Part of a small language model's weights.
Training: 457M tokens, 3489 steps.
Each number is 500 + 50 x the weight over its row's rms, rounded and kept within 0 to 999. Layers, rows and columns count from 0. Numbers have three digits each. The size before them is the row's rms in percent of the matrix's.

# layer 4 attention output (transposed), 256x256, rms 0.118, rows 78-127, columns 128-255
103:449449503467532503523489463571375528423474424532429481519562490496534507532464620464625401555560521388464525477531482545549426542472461480400469529451472452463468443469471456479445535430477556616529532529492476426529467531388411559486455439494476485507445504556551492499497477426470602506468493565557525580433540423416493432517561472459501504389492488521401484452440617549482524451483
094:525553433441447623513492440477478574480485495538585464476513403458470485571534408462485523510464564469568529521488494511498542478441525433457523468415477528458474523499524408515477489431521500564478456494570464603522515472568439509453573543473498548461464468552547444525611489504513439478466517440479583500523469518511449454572510521536529508520590424546560496554513498568541520488546
104:590469387568489558477521533538493451531588485527527580542503499475532481509531439511459520524520512540501384405573503454512482425447476434516527562469524610445503445566513488524559546445479511397571490506479481408404511507470461526477520441504511505589538582548418523572493478433559416491518553437477506509594477476541457639463539511473513390498522514491464522404467502517534437500455
102:503493618458458533379561559434517478415483494486557474481569498434503457480384499451455576528414563451565539397534503549457564556508456489414534497537480510556558530532496575536520558527566479601451453497486589547487463442522468464418501568573498569467419428529461458503459508514537492557525558530603538386514545442416488467417593524499498546467520556589465429398458459447519434438538
102:489483537469469437537494479620552518490571382587543500518463516512498397486429488502470466477462563486563507502478502460527400580659548510533522510436546496566572545446531392440416546404505445480438526516537501516556436532468564464388549497469499534620409510539573491509426534504452591389523572452487444488583519438515555493523459520575560499509522602541454515533480489465462482412461
102:421502492470525464433544486500509461526450459538586518492492499437562487430471571513491483466535468505554538424516551514407489422470455400512535484530447524556580551523556460450561495484496446573363505506469524502439464569519516545437483544494484536398432514509552429491521508503565455488447443513504575436403413485469460542379597532558495563465501444485593523509472416595480568476558
100:508519505512544556589549488525415482542527446492369528531483496448493465463512541542533470483475455602497533517420534511460396519514511575531542472527522523509609403419519543533544476455473508571476466523449557433508457506501435551436494543482552476452567506555466404502523465514502570477544472533468526408408428432556481477488368473500496559563521586448570537603465516546480459536442
092:490490455452523401480538611507549499528453550476545571401528505413497424463517598504495462459441553464386486540620526550546514552589434556457534550501506566481554486394517499484536427521451542486456473508466486544498484592558481528605527533426554552481485468466470556436553531481510450552401536551407474446528471511524485434424517487543498460498462399458536452555534511428535541525510
102:517613492493504594450518538588552476534458452561535548524526472622596492423510476480557462507657415440497488574547556570454512519498446532497518462533557456581436634537526522447522599502446609369520423536478557541542469501466505505497472508566491444592477507508568450519503388514515498474525572449505510479488450467522409621513400498515490462491473467519529547488513464532536569448576
098:580513504496533481533484466412478458532563511494560532489525523429464409487511477450425582561505531530485501583543502433490405461491371508537557417564484511547535493484529520522474518574582562538449496485568449503368549416563515556523493588447469409531512553452545510468535563506570403519558605531511480473447516468384478562495472488510533574547443387556505481538528466471538580492497
098:523476522561486498472479343444579540543528461565417543556493516531484481464537532451537529527506566503508488438538578457540529573497552496459589475498561494571496444497478456483491498430520444524440567579523569481488457497493521444597543480419616407512517543486494511551484400549513498521425403450487556587471565575444553410483574458458441322480468542353415492501495491456542485411517
097:430512465467519582477549493519453585520463504439545558508513468490429523418565535584479530575487408527458556500548602505502426479407471483502531548643394580563499427462546523461479557480527506500561533414571518550522465467547525516480479502417524521514495374459499542469491532384476526469518508440567537420514516601456519543470449558470468457525502521500483467456514490533517531605500
099:442591520570437513439529453478485585562555560437431508398333505463499522496472496487551568432538553493478562564470473534520509597471535495494433524447565441480577437509453463577486415471461471486473514498569401574456496488522523482505520489444512478526513490469547463561482508565458462413416467448434581403452553396442475526477438479462429491460510542580511465519581518509456510536549
102:493515520500391446527513577534511476477641471500493501479434555423481504508446516535521494488491552408518572505573410590470462499512512464520470499468471471527522472480394544529467561606424456507432498518519462529421443448410480422485544476531418432523463493478511480492459499401515506476535554445549558530486492506450553541522570520495427599517454487500463505458515552474507580545421
095:471484556570490509508584574478507519447528514430559515443443404674483592538497580437490510485563495484447476372561498470534513469515484526497520482484541448490554511477530586462521588539389491562484528495455546443413495528469483543419543536584590598521488544531582462527476461482365466618465380492453504491574420457428553465486557458477524586491505552541497480493504494474548543481505
096:550474528398468460504490444457548512472434461432578507507530509609533625427557499488593555474540515563558456450525508634578438612463475496553467453504439424444557460520436511461482419508591471500396487437503580441483475576539440551434516517491547481447457430482574520488480481502571493391515418477486541505511477483524535571501492458554491451449487576511557542488566544459548468608622
103:526599494474483513585466546509352566526596513466473459337485517502573536512537493498503549438432560484431422523507405488485509318573468545460525430482435481503475563476450517488449543437541471484441454510535503482565430458566510451512567528526499497493451492507493460525466466485543595556460501486443532516501476463507524467383500498489550455537528457498512561532608464501591546479501
100:566589381522489506423495524538450441490494527457540518529559453461490494609597521563549445419490510500534542519475541441528426498458404424510450511495423500417641576555552470528470470457522497445471458535487569589609470501566469566527453436550560477467479502482458478473546496468520513462437467518578570463542499562518482451609518514495570458445437559521436426541512443462555593448480
099:476498470461423508467561426538450521530450504501493433420479532453449497486527534507451484401419506510523474472479566585526568398486536409548393448498504489507553362464522499508629449505611598454494541502565531499380530527488553617515395511486532537539485591471506513485540568461497442440483467523534499512543503412521548515479495545417448579542463517508473545584490496569442450480514
102:515521508388376476539455447511465560535425511493441423433452512499537519548432582458556533476545504475484504570509489403517666551462515497533512575446352469548469481436463472454545491477502434560452475504485517550522537559441462489529440473488511435513532485481535470543382520495509554460460445462477553523582442403505570496552478458487479598489544467492518499499444495509538428496528
094:426513539529409459459506487485456403479482492466472553436538514522538547509549443511649511428536422459472494526537538625457537453425513558592549527498551429514475532447496431514495558494502505459527476487527526551530445579512485500456464566518610598577496493452533528490552405525520470522541543616562493511533594476470478496504500537500518584535569383489507406519557412553504504553588
096:456499439493452531492423450432415483394432563477481574491502545491531548498343460554499468572526516335582535460554444507439534548459539510563469407515495456543539541537486611490548522416566506423526476547530579537512533471461461440573569550471549502529467486485561400442511496507590516568434485414554607594437530542533473439581500524533395515512491562525489482452447440454483515509539
093:457524500472517507521429520515525438516441487440442481400600400529445484479491479440538561477517494473402477549541424478449498492589521539484513542547520504504455600421491560456431544425571404615505519507518507440565476535410509513552430520445497507547481521516445529489478515586569517548540496505551513421494403473494462511523505602506467536512539452520490423509505460624493598523527
092:529514540458349476426416485469548559442530510508509481479453506452508434538563516530531410626540385470521520507453492543538496526497440385459512556452509448609462488524584529464524500478578428525488534606528427388520471472524528519491558492457520502495520609497492469441449467512572459512522539518481454448476458463507450471446458385512538440477448507490469484432516651455497506511579
099:530510453451475472494531553494482483484512585491497398529402450470498537533509506597482517541545462504490539539494464617530519601523493492500374442493624534517557477509493537445412499522482450415526493443371487505532535620567507485518507503473445572404472466489558425526556506502524568494468533472530496438533515516521450527429475492443428498551396464445434434475479442440468484520514
095:535475507461615452486494429475504524454551544526549442397613538486605583497463497481483479506433434509629533435524459505488499499499435474456518480537533628481454530477533561537589475512445458469416501487541528478528520511503439539559545528526459525507561472511499542496560509489542504437511549540524494475532572411458470501420465605496371581553529531466564473528489541574459490523567
095:511495535442577465492537534483546524506477417476581536509429541470469534451520446522532505467477530490437485438452564698563558436536477488516500566496472505445509473529504547527628465527444440528494531431445591530530442500474477547491493452542526548524575501435520534525499460492450558511435508549466546429519501426461433362565525447548496528482477554495576415579450405521509553583558
098:443510394522473528437540386536477616570507523447495462513402454417513476501468571451545474420424563392506548485518434477497486558637489447584468430498477469419475553457504423596457457430565553425534548439439477479461431536502423513439496527537454450486582471501493497493397539565471501499521468507551446524472588490574530483536516468532531491570462515498421426444492472488592472491579
100:408545513465493514554586463516485447527577414445520499461467459575460492466524615492507485486583477514455539479466514535532482509545570519419450579480455559572488468557571474485518530516504518547507496385524503452392475467485559564436566492556520393477629499507448506525583521457458473496531511585500504497466453520528476461526556516456473528473577481474549571413426502445493525523481
093:593507611439582471508503549496511447577578591407540454484586588557503491438533488488525519415536464443479443460536470511547465550516492456464520487497481444632453464520481485457453526445567513516560547514573464448456597512555473553526464535597526454422416440472537488461500446489536534440456505652518398543427452462483476493374470593486528480499554527521519358405547477478530551471472
098:538593529460447475463505466482501507457537474539454382553517436492537585392593516579434524497433517530513419580516545425525470450571519465475549532500428481510554557500496565499509517486551544466486443413489537422534495498531514451431538472529518599489546480510613518463482541477482420465486530552463463536449535517511501421540509443443497521539517489490532478528472440525459403568435
096:556435432482429530467419576494548521574525551533569542471553513484435572544611508398385485422503441518567661528483440554490461470408560497464355612379562441371527435532500546454526511459450530420564456570492515483569526578425457584525500491427461503518405456531514517506412400559471517518528560490507453379500480551479540459525461544533481441478436609477520550520556507432486481555426
098:486522509533483457377583583563436480518421419560525427447481499485538553559488518508469443551467464578542505506460493546344409494471482566438521447444452504515495537539455566545457560568421483500446421427531456451500510476374528549519557484571505472435504486359413454480439516527542562452499371480475414517478495518486487445521545498528528434474546497466496546454535420539544465586484
093:512521461429561480576411523539460602576489446461472440457459514441548543491546446487511528571477433481456481605534596600498586443549507511560504475542537437556585516554442518429551537393508561481545447583549511487466468470515560607603517445427445532544572515551481443539566501454496465494526536508517505584477520475564481521516496544598510509554451485527525534407493541588472451580511
102:457464421445482469468447439441542455571611540460574516516537470520482358495567477594471406377466534534447442502589440540490525430454440631584473582478497549530541500532514465481423526541481495469556557582473601521442467431516507529474481607505518588441464484508470441507404477457475456510441483460526583498512457404490408526445506495394423561479608490553471458479451463509459459551572
095:505501498464452434497505521512495507388437480530542447481544464409499515528491555547340513444480451469601555476476461576426525564415542496557500439598440552542501461499517521489545503511460498496479439463496457496529460501405447439463495560496454537530464534411482596453492496561600523444552459470511568427452423435554572596534373486442537439444476490504563477507526467377556498489447
095:501448497522480514465565512565432506542506554515395467647508516497536571478470525516484514474496474545405445521537518546531552471469508507502473537538555430488409505567559509453449541561449476577489629464416523549473520466544495476516533516429511526455405393492402462511380478483605492361515527507539387461493527525493486450374522411529517589488510474460423502444461572441482527529517
095:415555469448475516430464487512509535404511558492492538586553545500502435544445422451430478556457503500525444631479453451479388469533611526485537550537530533526462469517541522497539542445439476513518604598437536570525506521554525607450499547472373492474492514456512557550490512512501483522485528489488486519472533483495432466491495484563547537473589537351470507455595572518427495516469
095:524460410553464455461611482535508506545473542428498449438472561418573439435479527547501464452463414526509500475586479548433551505458376564581499546472506488497472548462404476508551551541426560487502505514464505450532471476485519563463430536601516571460396405557494467431513551498510472464550532515503411494475501460519417463508533524515543520387521496566462529542454513547300446541559
098:488519533532521464537463498472511360507496466471506451503504470520599409552415528521479587471482470508481524410508465535487561501497483484521434495521586450429448562509533448408403530491436607527473460509554508505457403528541578523362428502523546500465516506503511499490505529413538507471523451585497599487468464552617455484577564484505468503532561518560455506446457408478486462478547
096:618509468507465542496364519554569461489559502496520475489466523487484528465330563414553429521536496475497466487507480513445541587525468538432564481448454442441517547547476466452528410457490550528570548497512463529447443534532415468497587574567441582453609515454564497552574504567555454486472384424551473527569496552529429489523535492453473499561482544442485551591486515432507534467560
091:555419545472581512543447411457577492487523479470534501434404510486459452534489520516482412441491522524459575510416430499483553468494442494509494572540515486451522474439530491448537497550517520386452523543467476476515474587490452483500439524417595534459378481461432467511516520541541580478505546567420460524477485450441440525560490575542540468474514516419561540490489539548572561575478
097:507492525518466562470520545442537615551462478498450600546411501435577476506481519534473544527427455589530513550549493459426435562529459581523429590518456454447509502438455525520480508419469565511537499453535594473525649507641524546479568439534402537442506450511508524503558507482477443479432532554507488461436452418461490447481525546539488498478582460476572561528395496525521491504591
100:450523492568519481548496486517462504484462566456632552488577526434450426431535476492460461455454502527506463481592540615559595503465397545502525503556479571533522463560494577463488523486525425432525507432415537496475551458519633510500551606516459396562483447471410477357490472438551512498388521475584505491490462483434534589593585587480520515592553517548469529487457498550526502501451
107:486488527437557531448451454549461530508531519516468477544483526495481463447489444496492517441476523543478411536577432435543470422496422502518519537510497564462473529507560508459665462508539558471440536476407399495493410542612525453448515434442549498503506401471476446501539507547435468572460458593484498355479455566446473598509515495512519468532549444457462493471538450509403446554424
096:510456481498410482534471462500459496508583457550506505465464464491394544492502375508535536428557533427428455476448552558422499565491460465522522491559463501514417509419546457545445494446529511554563473505472417483357574614532558508543517508505415516475524470517488524506508440594461423525511450482559521474480514547555547583487444539536509547571467602573530444468510516467438451512365
093:471519448514519483440509497546534406544527462423459463539374453501538489392476472577433530486494451542505547477615504596414505549447492410506418419410533493485589486453499523536480435518512605555482475491513514409559540540628501550524603518501514474564466449521464572600488555524633460494454476457477473419486479526406503508588516522438539453502480460495563544503494531416490488491491
096:554519569481465429459469438472606512520556507577430451457553496501583459531489593487433457439412502461520452570522483487525584478569515515453515442496411397541525456547483543439535437557416510500453534493544538474527491470511566525469426449454510512396577534491494560442506538478585546478392500473528503509508467460432569531466399450492450513520518546505499418518480410542496464465424
100:466553545488415502481439495490501490492461450473439438418509382549474452546473537423482494496527550475559519499446431486545554573483465619582480412495503597450497467590497385512606420507509524533497409489499517531484431464496503483469411473482584464527527501522552499519453552601484380477501418439536485572548470510507505535483457478531510548533442415586487487479434530473462462458509
099:558474472519528651490482595581541457505403462447484492434478541576499540523486585543528601481501569449484532538470591579486471512509476410528502469416432482484550453466395513560428526453402491510464484438566609540564573454486498455484571574465453521495549464472427489430548442551515482515437512507322530465570442588471474418542600537518542473411510426501547512493520480537408413505455
# layer 4 attention value, 256x256, rms 0.136, rows 79-127, columns 128-255
097:476425527532576419512512531526371419562554475528442465471544544484540533507563535456484518500511508501544461472545476560490576453465445488528451506498473407602455526593540421511541474578520431426581529601570502482500495531442462536461517562515548494468459501575565423567558507505489540500456459545459579490537496527518524483446423437376433419462397419493419515472435484436510413506469
113:464499499533498520612557572389498474480485456507444484425500392446446479529475456439511490504505468472495432501514432521535480525447561528501479571515379412487472551523521450469494485485525490510534569512471463494416516424504510563513437505655473523472538535557520469476488532415580541548531480520522517462526611496425418547463510474477550522568404613500513499499582554549520574423474
109:506547483497451469489441420441511433488528539451477483557545486487572476517581474583556464406554525501540451417567513541495504496473492461570571423464469436456442464405499520594526522439525572479502487540444428448495531537490459463551472466461377441565556508474593501569515472506419471540508486481533483502552494467508579567512451583471563384532493478485518507541563546459560414503522
108:509575394561456552432494529493526415524403542446398485574472464509487619490525487370544514527404517471486485535496568473481540454486486423471496516531482528522508486521492542473536502485521495547414491449481553506457579543451500451519539500523460503491451563508476515458466519541511477509434530504437526533443484468480515376523574473455596451475515525556535539572556534496509539434554
116:519469498444476544487487526604464516576509501522448522521521619573570514549471529556435431503547478511431514422513538503518503536546450496579570467492467514395433504501529586456494477565429542477558430545371478495627573539625452583627559480454544419484443499524606526562549544495512510527437470517492481494412485493499492481542450449565611465481505431466428545445432510499476473572531
105:501449461557551488593485471569404544456507495503432574463557513598497524548442534356437446514475428424510514506493442502477531476557563509497521506508556459461464482551529564541510546546469515456551485538480520518466467507585477552523491514514482537536498601531467503503486540549452509494429491510504474428533534544434489434543464560562433474473504542514501480524561519436553516450492
098:565496594422509468580507553488539504524482504445560466515376524467480448511506458454497467504492545499458508507436484476471438547530515469551593419551493514554512421483529562578416527457420528421549501447539421472575424468587460545509470433507544485549479485585510483540538488451586503496491453523536568502444485522547445526583444572537506576498525477573544418499433452526452473571538
106:455613451550504480560472511454530556527439478465425411593466542509439406602468498539541570480469495495460560452455430546505446453565487417473397573518588580469562498515517535583447471500524473449394541472488514519481535532496501442531528459486515538482604485524449490487428580497440471518477425595537464481508584554442539471465552444533510469539445459507503620505478558640530495408337
108:504507544535492542549498441477385545603556493617373542562495363491552558425462460541466478521523498458521413470527550455484432548524527492562550495443499462484559524549487519476435486530487485389595533446412450440489441493459602490487469494506498502480510436467485552474521464474484553448461363427485527518505442523576503397540517478466512475493516487539502633451497525578461530502634
107:407473472460492437561536498389554360392463398438507587502531470535493591471482505458539458485420501531470468486479568459590509532490498531470521493483429450432589491456531543516509526475529521509453470421499604500502539482474517527473545441561537513480493460620540468485553575546533430509487511513537490490530543513542567539456459585476485510553430491536531481597465569542385466490477
102:499481459505452515434443493613513424481515582532531514502441523515474538521441559539585565460508495490507496438489481428534494518372583543630492451506541409544550559510509453488514530498447509523500487466453429493542508561562538549504476510477564494461510460534492432586524469391497535499465413522435397482512557415499519406536644545473498433553567484524543575569420466470416580351474
101:399407498548514478549469486530404443499444538583459583516498629481589618544544556484453456476538431497396478537550525461532516478548520467463480490508577510527462465418491496488403510578533578425488467565518614504561486468452515529513581537474529430549475502471442545441501560545509539413542482618496524634579570500455463526424534588497531620439523510514495566458394466509463458531423
107:513496570475574532445432550605422513511513492499411489507577466597445622531519553523512454509546460511514531476448561472520533517459519568447455455401477489539469533535544483533446491491545578410503492562509556546529511560441455503557461522394461535461513432473525522516498446563472431452467486499449522448474500483430481534500452521427509569471497547443579511476493506410495473459461
098:453477458485541476568456464476541474467394491526474561552506478438560457547505427438488542525499385510537474480576432512493430481496541525529474514487516530442478505464540554514480563541493550452560501547572510564469590461535501474608561461425499475559553431513567503506491451508579550557483432484629418461501565464457381484455499610499496485528456478546447539428542477532555391421584
104:545583511498462445401549519572461390457442529487528572514528519438466496535548544497457507436513470477525577387450548475445503470593429576500585461614528592515489516470525470539462563537512539547486491478513451514563506561457478482487542475448502605548417350520454452543430552540475527552517586452482467464589513460464547566526458548543486489532665475496509481525459461490486439503472
111:506345548546567443620545520477431511555480478463472468536442432467502510445481448551502534569563594592556492526464366487520505532507456492411447548501446399523524409495449451499576454407474376482548596411536454484498450460565459512534472474424543548560449507465500437541480451434508477490548471478490426518415496515530564403491542499563565539514434483486510483468522489475532501474560
105:549582465414472515492502501535488527438508534412500472409483465523500443526511497451493589467461485536575433455534508626542573463458570479539457509542380537458395410474548405568532549478502558613539581485507504530466589496527561437439446569558569555423535490615496471475496466488437539499463515506504516563440519477511493457464505548460501566515463543395515541468383587449455483520445
106:478494595508549550446476479528492520459521599604442581468534484460636474564565548440439412556495385437510515555544550445520569510524466515503541523573550550572515549499527487484500478491517465505526449529447379412500462488504425577414551519514540494364498492484503442519549459510488521548513498496403490472539555492452461549555517595526591479519504448494551542374440422451465521523566
111:510472527602577536407497554510389497438460541518527579479517539556533529414572520495493499496523471520396544442494550486406446475556526486479627453449483597534432555528441511487459521483462558468439447470495539455471481482490497550538574408502427551490449510626483453581550500564457490550457442494479491611419503554498533531466506516500535564426501459440377544447553501482502434514571
095:514445497519472447507475474548542505478535463489544578513483549481517451565478498533450489408525532445473483435442619538465462561558580535549390403478479600499536476380486497509448505500439536497539538518492509485474502487330470533540495485537507440518457447498542489518537540457543553462505492492427479484540603630518578517506577453486516549458558545406529546450496517503484453448431
096:470483460530504367556420465517477464470494540444500520489557509626484482457546658544461524435519387543563461487500489585527555389542471508475442545488524468470466503520399503564524526420507500499406497467511517578539461512429560491445495443501499485465660536520527523487516465439522533505373510557479447476536640513517548428491519545389464480565489488373533581505519582540503489494511
097:521491423490541541410570495490529599516399534458470520480469553519509453473486560513467423560467519436490476471537510521433453563481527468547550499536537446519511474539467537551402584488416530453523504483480483466535394482509510582451475460483445459486564593542563457571489478526411506427474381449463432558488459532579524450433463389580484475405556551425417545393583509493515456445568
099:437477406475505505546550488456475400528505479491490485479528447531483516464379583442490550450565568471506582444521441587525451441542518539515517480525443437488451489490473438485572553403497537482549476492544599566515587542549456474537529487496474500555463452495528529518513531538591415493529478481578526553458523522492527551537586530422511442552507536563556559576516551459464477527467
110:453508569527442566475467487516521498531500538546568478520538631533529503494535435556538526471534498585503559495519490488550523481513439505545532479464465503532502490519492454479420499527503510557397479493544517521478470459550526510475527529430477549604414553448458604428494507481478564472428522496433568549408399590456515460594507516440500488528649468447563472428397388494449493525390
100:580523457486439556523466494421410564590504569463531491583499447500546587465571533494504469541502501436603489449435590544426463502520634489523496419490525501455576501569516493501531468497510419442515542529411509535514451459477501420413402516465480405486465558463481530478522488549449528429520461504514487464530600527540541531543448352525454400594505397475591512509482493536531527586591
108:576463552527534512474539495491490421481447517579470468495501485499608464549516509506509491528495522485449503480474365452504530495509487514587626367525552575456404449386482429572500439468463582496601481473535444528542531508628429546522473482513479490497496447521486483613509551503464551503511544501497407491513546428463421526515485604508515447497514462514420435385475455512480390434553
102:487509509538472589631483477488446466485463466536460546503447480526552523460615490532548516506439412455423416624550485543463460519516454507455534484487472577537503449493505520454533531536455588508464484426502516430510534510531562399555544404427432455497537442590475472485428437439490613441488523397456532512580514484475507486412527523420487497500470414517516473490468559567507542523459
111:481501442530580416502478518504571486429486561538435497499556384459462471578562457489493491459482475472371452455464501514623470522474385463542491477469513473361517506424505510534490534499453511545549562508533540564561552530545482495574540437526465493388481485502554392550502592513555534550561491475544518447498497439539565558461392529538453462553511553657470383430571485449378511477474
097:509495520574522574501470466511548499400489449531500615464527542472554520442521498493453491554430444495561446458481526479542479516514478530502470501523506475464493575452510465538545541439372411566474489478437477534496458446537512386439467623457444589490554491537496475574428393460418385581491459445540487479616440559641541546476546446521625440507535442505486470566500520446473544502554
100:538471448531545490539556516497503483440546531585503525555450404531625475470595441472487493446469515501556556481595464500587530450536529476563513511476447511459517445550412496484564535545421477584432525503474420523518530534519496502580512488522377579451586525461444481472430475559525595474525448505511481467525477416499528485547509541469444439561402513517511551439436503555518422510661
104:548569556510449493510469560570532432519489405503513295524482522470499473592434578500592588580474631474539551440536460474482549452481522524372501441531492487484455484475553441521524498572588548532466507574514489653530498485483521524467453505598552535472452459489374536420508495453478539528465455503409467502479637509504476499515417478534477469452505420399621418534518462525478610446421
102:514521504487571453542512467554519515513516462517329525435553512445407500548557471480497463499593474455445424474439427508523551467523579448509450593465445455578477511429571554463503535393398504533513523535474541556605537526533493564570414493502522549454471528544436391441496590454551475513469499521480548450465548503543559527438536468481475581555414445445452520558512573482529459489503
096:427466559565554555491483489480474542465451568563405534411503449490460440532468464530562576479645494407581605538500381488440437519502479553477408483515510552518493474458447502427383529540467485529553462460571384494551462419475457546471428543475501538491468505491497492471433414489571505503496554450438514457452595587547513480473503423565559540487464528509499452542504450505461494441564
103:501484541557535554488500502457476484431530376616519485397410515520530450613554605452468538485524527477429464449338508498515492446486530554468480501563542491478459434465551537509452568576498588428503477522527426517563510497443555535536479454484483468454487590516562591551546551428506471548598517440570487530486515532617484474537419436547603538473508460493486521401544454473543456525505
104:521590490513440428484445537523501516496512550521477460475472496526423463513486540564523545507466491495507427527537508547546549487568421516523581479425560516566473426514441540527424515505538462510524450495482498602500489519494433509579452480483511449434539482434401518522427490600469459496400533467482550479479563494474520533508484555413534478558542436412480532498395485499594506525416
097:523453594456462509474448498462586398490527415535631524482472539504465490539463468425543548486542540554407489454449467457490483569392562498520543506530504552453585528449463509440519469492508495468439453537494555546623554542529454464454596476456460571596468458438594571546465518493451463479527483510450534552584518499626506610492473439512429523494436531475544498550605387456472444473487
095:468430486515431501490553567463551534515451460449563466413444436523504457524476492576567536486547523421454534432441532471469598480479551495545436628449491477544486479482487501463567533427547467517401592540533518467478592456438512508509444455524551475503477577487487437420538499489491463580546520607509450532518515501564439519581486516443579484444428547493525562597517455366486514496453
102:536567512424468518436473543432470453464570579531550491481485502490587510539574556560521537487528557509512497485415505493459464476499497496581424378408529576488542506464491479555470601557428502505515496458547484522524592534450399451501462488389534459435453521446434499524482570422436464534531549449529488487559475495559542495432548448552439481541575452552548517553439459489541586533404
106:507488494452403558463445464469504443476534541617507440485456508503515554456465529503579554492517509504423557459526467590536549465544494482508517482485562528482518522438514444489422502508529468482596547582531539528470584475499500503569473549553469531460518466458537516556572507544446538562483567391518506501445498502386527487443481527491537474542509493522522451482462485499488481508505
097:522545467450499426478474620515532488393489523514521455509513505530574472468525462540459550496519540434488530415438443531406454498447431528536556471406567471470475486489519441477537464456456405507533496424517565486467496539503423517505429534450502500492497484587519521520524480623547497535476557544508592585445447392498513528452507594464532600505566503488469442528483538469552481536461
098:450480481457308505471498556488505527576502492499507609496516545429506570450503609526444539566524587514396464506575529508457471402495547486456528502499494612429487537478485456506513433485486549486519485457554525543562541590455480493558533520576472508509505496318535471507462455496433484478586550540461446482459561456473483520491466489489539547427542426527590479495520481534488504524491
100:502559571464495520527593476543450424438492484506500420437467493438476563583603436555501573483553564483505565506515540381508459563505539534555507489472501479533572508470474468461548479556490488506555498469374509521528493469558503471434476533498573515437439489505442571596444496425525550592464484514533554532627452553540418475445434496570473411568512511502492536545620542456501507556507
116:462578576514550485473463514516415503531521452462448511559460495556506475573507570577485437524541420477573457464511491452502589525447460492503435459503488471468440519515439392529353573555456531454576463513526501466546429552477521543416511460493473457428545532532442485514536507530463446499532472530516558493464405433606458473513506551547564462549447521542488481473467429453396493486450
111:485571521546507510465568485548549655534535432503507520431524547504529460538520548537539504506363499410485479463445408499489427477461558560460556507560364514464454536573506527445457472454535562546533569492480457482526516494510597491508486439459467490541447587488545410551564476531561380465505461513471406500529522522537446490485426499551492441438429537552513549447489454512538532525612
097:493471534489571502459478464582506482471466591518485491487508579531527485544417537468525586481446486450564501573547479524546505454520463580491367506471434511470540589535538502517500458571520498556487503484523516447442471496435491486480485547522484578525584471581523484461480528481537638390493505505444466539510557490388456405441573477497454483508550533515494535451589410522458489524457
103:500531554482428521538455505499491464577496556633539490491448559488534500584524449522525526486463506514510554538489487541481533596519436532488519468485535475497587578522464527579443399474469524474546489537450477580600477576419435518589458564491520569466508397494479573492440477505486561416536500563449529484429501476565503501544450515480532440578543447492580447539463444494456510552502
104:508537532564495484527468536478471487525492471524505528458524593535445477465535371471452412591448496550447542526518616465516454412542526592433562482530510529513513463481356486560517455411462451562526406533436461523543466500545537446464494453472561563564466507483511502583494514514461466608596556510443368578527483520580480583583445564533462475529450532392474526571449504447530547586627
111:479500542563550551391578460521482582477510532536500591446648464560595501528578506445499464446442403519421493482558529522413453508492492478403603530499519552574463482485535694493504537473574488465456464513554489459473445546526564471491516464421464464433509566504508490504560517547539522513440479400454551534443493539605429487489447494449500520449504486475461522474482547527576423484536
100:489469510570452492563425551539539510495489495481513408537498605479508506522560404480536533435514472560494433584509375425535488484540519552557465471474541435576393474428525503523480440551423500416573505505530536539572476541522447414611490575541543534409488521466503518485502610542505602525464467442553450437485449471487581422483550544486443551547494440450485397436461492489473515536556
# layer 4 attention query, 256x256, rms 0.135, rows 128-132, columns 128-255
100:517478387549439440503471490557541501526426463493525481568356527523551464478523523496411517567520507537547509513440542438596542426515483480517447468486476537449583537431584467568498555565463467525516552458503545496509591557566552381446453553535493563554536487440536505457530563492467497527463547413551439494370466546606546548493472436435571456547542450560497414483499476463532416488462
110:472530539469511436606517475632487576395571520516509467570410479603481486545478479403395546378517504516549472509557463488519471487572589558433477474475531441516501545507430553517528521486488590485472557437603347485526525547494492593545434532497513495603477496523437443408488628474511551434422497534493513495541575481516541498534532491430481513498567434606510420432539493420456564539549
097:500449502487382524499532478510546525376491517560513533575542490491508432505506552432458558545508488543506498439480527516547464602492481398523546494513516431534568513461503547539491567517539498501484463523441539342456446453536503522621503532475465502501489513522397477467494477587518497571502477523558474494473532437557540587479464485451573513563511544440484464455625411545549500532481
109:527516543548481500567509428578519469463395481514468537472483533507469531543541486520472432510566461533484511471455465581477475528530554445531464553552442476533506588467539509474542477543495567499539520469482438525499530399632424487475492413513632375503458422399480468525534482573564524484490520574509470523490427584503538440508462459535532520558529526501453410456430429536527550574479
109:482436495454645525488479501519496581451523472560544463574488507500471590465484427512519475471480446518505470503491451614417541531470620388601466478551475478485547459487614514518504437478522565423506471499476493502460455473489496520501456500532510482536461499565515500551498535552540451440499376555501550470486565511538545557547541422535431498515527583537480564525554519477491456549421
# layer 4 attention key, 256x256, rms 0.135, rows 128-132, columns 128-255
098:489449563459517473500525604503418635467598466493431515494483487492553398594479461537553561523594496535528450497448500466431550505527433429606479456543464542507503558513517548486564488553504554543460559488593525535484562466476512383510517505540452465517450462444447480488476529499391527455495494454426541546559502493522494453479474581464554470473467411451554471572504485521520409465581
105:484458532462501458545468455451580508484490507565486353460498516431466435510463561497552460508424550488605525536414503503410400450471449444471513549540494535512426564594529481542429451542466461485388519541526534487537544511511504572543461572429498457575497543487576549454438438412638490482524439599447459455494505466376397425416498539407532599427534569504508583474518490557534562458418
100:553460528448553484556597528546517551456510574434524515500469522561448542550450585459542536524542501577567551523511453498579542470435547451517513410500468444614479533520475475592583436392506512478484507497489530486514526528557548553560496432569480466396521469496514513562507402434461548619450507440501374499446570441510583427447486477521532527520476389487379491559424565497484520490437
102:421493577420452546432499511560470357521587542452502428451469525499494417536420495533486573523592562462479444448511521521453448427504485459538494573582520459552508445588597492608494544504456440431502494452551454532441505480529551550504463480490443499584486571492471447448506422545530466526455530532562564495531506469547574471539501534500527436421523451425413560565526467525411503521535
105:484532511559493523426523438511534435499602533463568558540557507445467517477447546544492497516521477476526571373551458550537477532464508481519480539549555493479453470460583466465414554508505497496475597490538500520523502551434417543523459579472448577517518486544411510501408549505557514502412505412450475534554488417503416507559495510523439414517415499520496496504512589513582486476447